Weights of a small transformer language model: MLP 768 SwiGLU.
Each number is 128 + 24 x the weight over its row's rms, rounded and kept within 0 to 255. Layers, rows and columns count from 0. The size above them is the row's rms in percent of the matrix's.

# layer 17 MLP up, 768x192, rms 0.167, rows 340-345, columns 0-191
size [101 103 104  95  99 103]
[[136  79 122 137  78 130  98 164 124 153 140 174  97  86 155 148 140 159  88 102 127 160 150 115 107 155 167 133 120 130 113 124 156 132 150  92 124 128 123 164 111 164  94 127 137 132 118 126 175 154 108 142 140 122 105 127 142 151 139 161 152 140 115 139 158 108 128 132 107 111 158 107 112 139 157 159 109 112 158 106 113 151 126 120 123 164 137 114 175  97 164 121  84 117 103 134 155 136 174 148 123 106 143 157 114 136 139 110 139 132 100 191 125 151 118 130 108 126 105 117 122 134 179 135 118 156 126 166 101 114 122 149 172 169 121 130 141 222  97  91 109 119 170 153 113 166 116 118 132 125 106 109 122 110 102 145 128 124 169 176 142 120 138 128 136 111  97 158 117 118 111 138  95 141 180 155 112 107 105 118 116  97 119 138 165 127 136 113 110 127 126 117]
 [138 126 148 129 144 106 157 163 133 109 101 140 129 134 115 133 116 138  89 122 147  90 138 163 100 118  94 145 101 127 119 184 146 141 137 155 145 124 141 148 110 103 145 167  90 115 135 186 139 146 134 127  94 112 111 132 114 111 140 177 143 121 146  90 112  78 172 109 147  92 116 123 127 146 140 124 118 172 118 109  97 128 123 105 143 130 111 143 134 109 147 147  90 132 165 137 117 167 161 135 119 127  98 118 111 125  97 107 129 136 118 107 120 130 101  63 159 190  86 135 112 114 130 127 149  85 130 162 139  90 129 115 132 120 103 131 147 103  74  93  91 157 141 110 141  82 124 137  99 171 135 154 113 117 104 140 102  86 118 124 105  72 129  88 120 139 134 145 107 158 170  79 122 126 145 106 168 150 118 112 149 129 111  94 127 165 126 137 125 130 147 165]
 [143 137 141 145 124  99 129  97 134 141 128 137 120 110 101 135 139 123 148 120 123 107 125 125 129 114 119  89 146 148  42 101 125 125 154 101 132 130 117 148 142  75 113 182 101 109 167 116 119 127 129 110 145 138 112  82 140 141 142  96 156 142 127 112  84 143 143 125 151 109 120 122 190 151  95 141 141  89 106 108 108 122 110 135 131 140 116 112 166 135 127 145 117 128 125  97 114  83 165 111 138 118 139 122 190 123 138 137 160  85 113 110 158 108 123 153 113 106 116 129 147 137 110  79 131 154 132 144 126 134 148 113 155 142 130 112 142 221 162 122 146  83 114 150 132 117  78 156 123 147 143 139  76 164 163  66  92 152  94 140 156 117 133 149 130  92 122 154 116 130 138 132 144 114 112 104 145 113 117  81 141 101 150 117 127 135 127 174 127 132 134 104]
 [151 101 166 139 133 104 139 147 132 126  72 119 106 136  89 113 125 178 132 120  71 148 140 122  97 161 111  85 160 179 138 136 147 143 141 110 129  85 113  92 128 180 129 158 155 110 105 127 119 123 155 173 145 135 147 116 126 128 144 130 189 136 157 113  93 131 176 157 119 122 128 108 125  75 160 161 135  98 153 109 142  93 171 124 102 159 115 158  87 113 138 140 154 116 121 125 146 135 135 109  98 131 115 113 127 107 139 113 157 169 110 135 158 112 138 105 162 109 114 122 146 121  80 120 115 135 117  95 167 174 129 163 116 123 146 162 144 171 104 129 139 123 168 129 148 131 141 118 154 123 147 149 164 138 131 145 111 108 162 133 147 123 114  85 107 147 124 102  92 152 174 144 124 123 141 166  86 116 114 125 153 151 125 152 122 106 140 113 149 114 173 139]
 [143 106 133 125 125 140 141  91 149 130 160  98 129 144 105 145 135 145 135 135 127  94 156 170 128 165 156 114 152 104 102 154 138 141 119 129 160 139 122  79  95 103 102 118 118 122 162 124 120 111  82 138 129 173 125 167 130 105 125 166  85 116  60 104 124 100 164 149 118 127 116 107 140 111 125 141 102 136 151 107 138  85 168 148 142 129 136 162 159 152  72 134 155 132 140 114 133  84 107 185 110 124 102 109 124 130 144 125  81 149 137 131 161 147 131 135 183 191 133 132  84 163  96 126 105 120 129 120 140 168 149 139 110 148 142 154 151 140 139 129 128 121 149 125 163 127 137 116 161 115 157 175 101 147  96 112 134 119 127 105 139 129 151  88 122 161 126 142 106 110  98 115 148 145  98 129 101  89 139 165 119 159 149 118 141 116 169 128 164 144 174 148]
 [128 115 125 139 123 125 134 139 108 126 121 111 128 134 157 103 161 187 111 107  87 169  96 142 137 132 149 135 135 122 137 132 144 158 148 137 151  96 134  90 127 103  96 187 144 180 140 157  72 105 109 132 123  81 134 156 116 115 128 142  98 151 145 164 122 154 117 135 159 103  95 128 116 122 106 154 104 121 143  95 160 165 130 145  98  83 118 119 139 152  90 118 123 146 137 138 175 114 184 145  96 128 118 165 167 189 157 124 113 123 157 161 150 151  76  99  86 130 170 147 171 140 118 148 111 144 125 110  97 112  92 147 111 161 132 135 112 141 154 115 102 124 124 101 104 165 127 136 130 119 121  86 122 132 133 140 141 163  91 141 124  91 108 150 116 119 121 127 104 100  94 118 124 144 127 148 134 128 105 133 141 141 164 128 116 111 133  82 100  84 163 145]]
# layer 17 MLP down (transposed), 768x192, rms 0.161, rows 340-345, columns 0-191
size [ 99 102 109  96  99 100]
[[111 115 137 114 114 106 120 108 126 102 142 115 114 148 167 131 139 116 160 119 144 154 136 131 148 173 113 192 172 115 105 151 108 131  99  88 149  87 129 131 111 131 137 129 126 140 128 130 117 176  93 130 147 133 142 158 139 119 153 125 103 167 152 122 127 139 136 139 164  73 125 114  89 139 117 150 126 130 165 142 141 195 142 114 149 149 147  90 106  82 171 139 145 101 147 133 165 145 136 121  71  95 129 112 143 100 131 158 145 125 179 101 130 116  98 139 158 176 171 164 120 151 135 135 183 137  81 136 105 111 157  85 102 140 121  83 114  96 121 101 131 125 136 157 150 133 105 115 130  94 101 107 125  89 117 145 111 133 140 145 123 186 112 109 148 143 131 115 139 130 120 174  94 115 171 128 123 147 130 145 161 155 133 114 149 161 128 152 121 130 128 146]
 [122 112 165 145 180 133 109 129 119 134  97  85 127  84 164 113 101 215 162  98 164 131 117 170 169 120 146  89 112 153 143 116 101 141 110 125 132 130 124  90 116 129 114 130 133 159 123 113 130 146 126 129 148 109 128 143 130 132  60 134 103 156 131 128 157 133 107 117 138 131 127 128 143 121 144 132 105 139 121 117 125 115  72 163  86 139 125 140 156 147 156  96 100 130 104  69 126 115 183  88  96  94 150 142 165 116  98 147 108 112 144  89 122  84 138 103 149  81 128 138  93 131 145 154 132 134 118 101 159 111 169 111 166 112 132 109 167  89 112 107 112 130 111 135 146 127 118 142 102 138 132 130 113  69 121 163  89 134 106 148  97 131 124 162 136  90 118 130 119 121  94 141 127 118 135 110 171 131 116 137 144 126 132 102 131 136 118 114 162 105 142  94]
 [110 108 134 130 118 151 163 127 120 150 110 133 116 138 134  99 140 142 142 126 152 117 104 160 148 135 103  93 106 153 101  90 150 142 125 156  77  77 133 145 129 159 133 145 116 113 153 128 162 132 133 120 124  99 134 185 146 111 126 153 151 106 140 170 105 120 100 112 116 130 138 125  94  33 115 136 130 110 111 144 126 131 141 146 145 132 103 124 138 126 115 150 134  98 141 119 142 177 124 112 138 132  91 136  94 136 103 161  99 142 163 112 106 143 129 109 148 147  57 107 115  88 155 136  75 156 129 117 154 180 125 115 151 150 109  96 145  87 108 120 121 152 118 159 151 112 103 108  86 157 128 161 170 166 115 152 134  95  63 150 120  90 130 134 111 131 143 122 121 139 126 103 134 123 104 147 190 126 159 143 123  92 168 141 138 151 140 121 154 132 120 126]
 [143 181 137 162 123 121  89  99 145 154 132 115  74 115 134 145 158 118 133 105 133 117 149 134 129 139 123 138 133  88 162 179 107 133 131 123 149 119 112 113 147 140 121 135 120 128 132  90  76 103 136 121 140 150 134 133 123 110 138  89 133 121 125 167 139 142 136 132 138 151 173 123 113  50 130 124  68 125 115 102 142 123 146 138 119 108 117  86 144 166 148 174  70 104 148  95 140 130  85 120 144 145 110 139 153 123 160 123 163 143 142 123 124 149 173 115 139 158 160 143 104 142 107 149 123 146  94 133 104 169 119  94 190 156 159 131 128 157 106 143 161 105 135  88 113 172 139 119 146 138 130  83  91 138 125 181 121 177 110 132 162 140 180 108 120 121 121 169 101 140 163 131 159 129 123 114 139 152 100 117 108 143 134 121 103 132 118 112 122 110 119 134]
 [ 85  99 126 142 176 166 118 113  82 143 105 143 143 114 128 130 113 129 108 123  97  88  96 169 161 130 152 134 131  96 145 102 164  90 110 133 124 132 124 152 101 132 120 155 110 132  83 130 131 150 141 111 144 135 105 148 133 136 140 183 121 203 140 129 117  87  95 133 113 104  84 152 132 118 126 117 167  99 109  97 127 124 126 160 174 113 131 103 161 119 178 109  64 151 135 157 105 130 135  95 113 140 108 135 138  90 115 123 141 132 144 118 149  59 102 111 141 141 105 127 109  70 138 132  75 143 148 110 139 147 132 100 127 143 175 133 107 109 164 148 126 113 122 110 132 147 124 150  98  96 112 136 143 133 160 113 123 128 146 110 120 158  83 142 143 135 195 110 107 119 158 153 141 117  98 130 153 104 102 122 137  94 130 135 118 128 113 123  95 130 142 118]
 [ 96 137 115 157 153 138 167 119 109 132 108 122 111  62 108 112 131 122 161  85  99 132  77 146 143 112 164 131 108 131 122 114 144 139 129 143 154  95 137 135 120 142 122 131 108 161  95 136  90 113 121 116  97 132 116 167 148 143 168 142 149 108 105 103 165 165 155 152 154 109 160  79 140 110 101 131 135 101  83 151 136 147 121 130 103 105 146  90 134 115 122 173 134 171 151 147 140 160 132 108 159 120 148 109 113  98 115 117 142  98 123 107 139 149 137 166 113 120 109 151  95  94 128 103 147 146 141 113  94 137 134 150 167 105 131 160  94 114 152  94  93 121 122 128 105 101  85 121  80 164 128  88 143 125 125 124 145 113 144 124 105 116 124 114  73 151 144 120 140 130  99 115  79 153 121 182 109 154 128 110  93 118 136 122 112 134 135 138 158  93 197 108]]
# layer 17 MLP gate, 768x192, rms 0.158, rows 341-345, columns 0-191
size [100 101  98 101 102]
[[133 104 142 152 117 108  77 119 130 132 119 137 105 160  76 132 121 135 125 123 139 135 147 152 119 130 127 104 103 173 109 103  69 115 163 117 142 116 133 107 143 103 117 136 114 121 105 136 134 142 119 115 136 164 125 121 134 123 168 119 130 123 120 127  83 121 153 101 121 131 150 116 123 111 151  86 134 131 112 136  96 161 172 124 133  87 116 136 177 163 151 121 123 103 125 138 123 113 141 104 140 151 121 203  97 111 126 119 108  91 173 123  77 116 132 187 157 129 111 118 167 114 125 100  79 105 107 112 125 178 140 140 188  58 131 145 136 128 122 100 127 125 105 109 147 126 137 128 135 140 143 117 124 150 116 128  76 104  96 150  81 119 154 111 169 163 133 148  96 145 135 161 145 108 113 124 173  65 124 119 110 134 139 109  99 113 138 136  88 148 110 142]
 [135 146 156 146 129  97  94 136 134 100 141 140 122 159 108 104 118 129 121 110 160 107 170 128 126 147 136 136 120 103 164 132 108 153 113 147 121 172 186 106 145  82 142 114 129 170  98 126 164 128 115 120 113 149 112 159 134 170 148 111 133 134 100 105 201 132 172 111 101 149 152 114 121 110 122 144 144 121 142 179 117 137 146 118 113 154 108 129  85 127 128 132 138 122 153 125 105 141  98 113 114 142 104 149 118 154 135 106 137 114  96 133 122 160 149 132 119 168 202 103 118 124 125 155 146 125 134 163 149 124 115 108 145 148  88 127 133 135 102 113 144 107 119 145 129 100 135  88 146 141 154 103 144  62  83 163  92 134 123  99 107 120 111 141 100 129  97 126 119 160 109 152 122 104 130 154 112 136 143 115 104 111  85  53 103 112  88 131 162  94 172 153]
 [106 156 107 153 141 133  92  95 140 134 144  99 126 172 146 101 151 110 114  98 126 105 174  78 151 107 156 165 126 140 136  98 115 170 138 110 136  78 107 162 160 189 103 153 109 150 119 146 114 136 116 143 154 142 108 106 101 130 140  47 154 135 167 146  90 115 138 113 119 106 128 144 129 147 114 126 138 109 134 139 102 142 143 111 100  91 128 117 167 139 135 153 125 123 146 110 154 157 108 114 132 125 139 176 149 108 128 145 114 129 165 129 152 123 116 124 115 138 117 144 139 151 140 160 154 126 173  93 164 118 139 164 123  78 126 152 122 177  95 160 161 137 139 106 158 114 121 104 115 169 121 135 138 137  98 137 145 126  82 150 157 118 132 157 156 121 138 134  99 142 156 161 147 142 148 143 142 145 108 139  95 181 137 109  91 108  96  80 127 137 110  93]
 [169 151 121 120 111 159 142 163 114 106 175 121 118 145 155 108 145 114 160 113 112 168 206 139 115 126  89 147  95  95 129 121 125 162 143 111 123 120  97 134 135 106 123 134 145 159 109 127 113 125 121 176  79 132 126 146  99 137  94 121 144 126 112 144  88 120 152 101 154 140 141 113 123 127 115 130 108 136 133 139 120 140  96 107 112 122 111  82 144 133 159 160 175 128 128 130  99  98 127 110 129 133  95 184  86 118 120 142 127 150 135 158 142 164 156 134 133 114 153 104 107 112 107 137 153 102 136 117  90 117 171 161 167 133  92 119 140 100 110 123 142  86 134 117 109  93 156 180 136 110  93 127 163 152  96 103 123 146 148  88 156 148 135 183  92 119  91 180 120 137 130 163 119 125 145 134 145 157 113 143 123  88 123 138 114  86  87  96 147 133 104 131]
 [120 112 102 165 117  94 133 111 117 171 121 121 134 132 123 117 109 163 148 129 101 156 147  74 103 132 128 126 137 107 136 123 112 105 102 128 161 158 117  97 145 100 132 138 119 123  83  94 160 144  80 118 107 148 142 147 129 130 115 132 165 159 130 150 150 125 136 137 110 146 113 139 175 140 174 131 141 146 125  64 130 117 104 127 144 102 157  94 140  86 124 142 113 144  86  85 114 133  83 136 131 143  90 178 105 163 103  44 157 132 134 112 113  96 123 152 131 114 118 112 111 140 115 133 174 113 126  74 114 181 127 133 169 150 143 105 139 117 157  96 165 125 163  92 173  96 116 147 122 109 121 145 131 150 132 131  98 135  86 146 150 143 141 132 119 128 128 109 133 149 113 118 103 127 143 137 101 158 120 135 125 111  67  81 131 156 142 109 115 152 135 132]]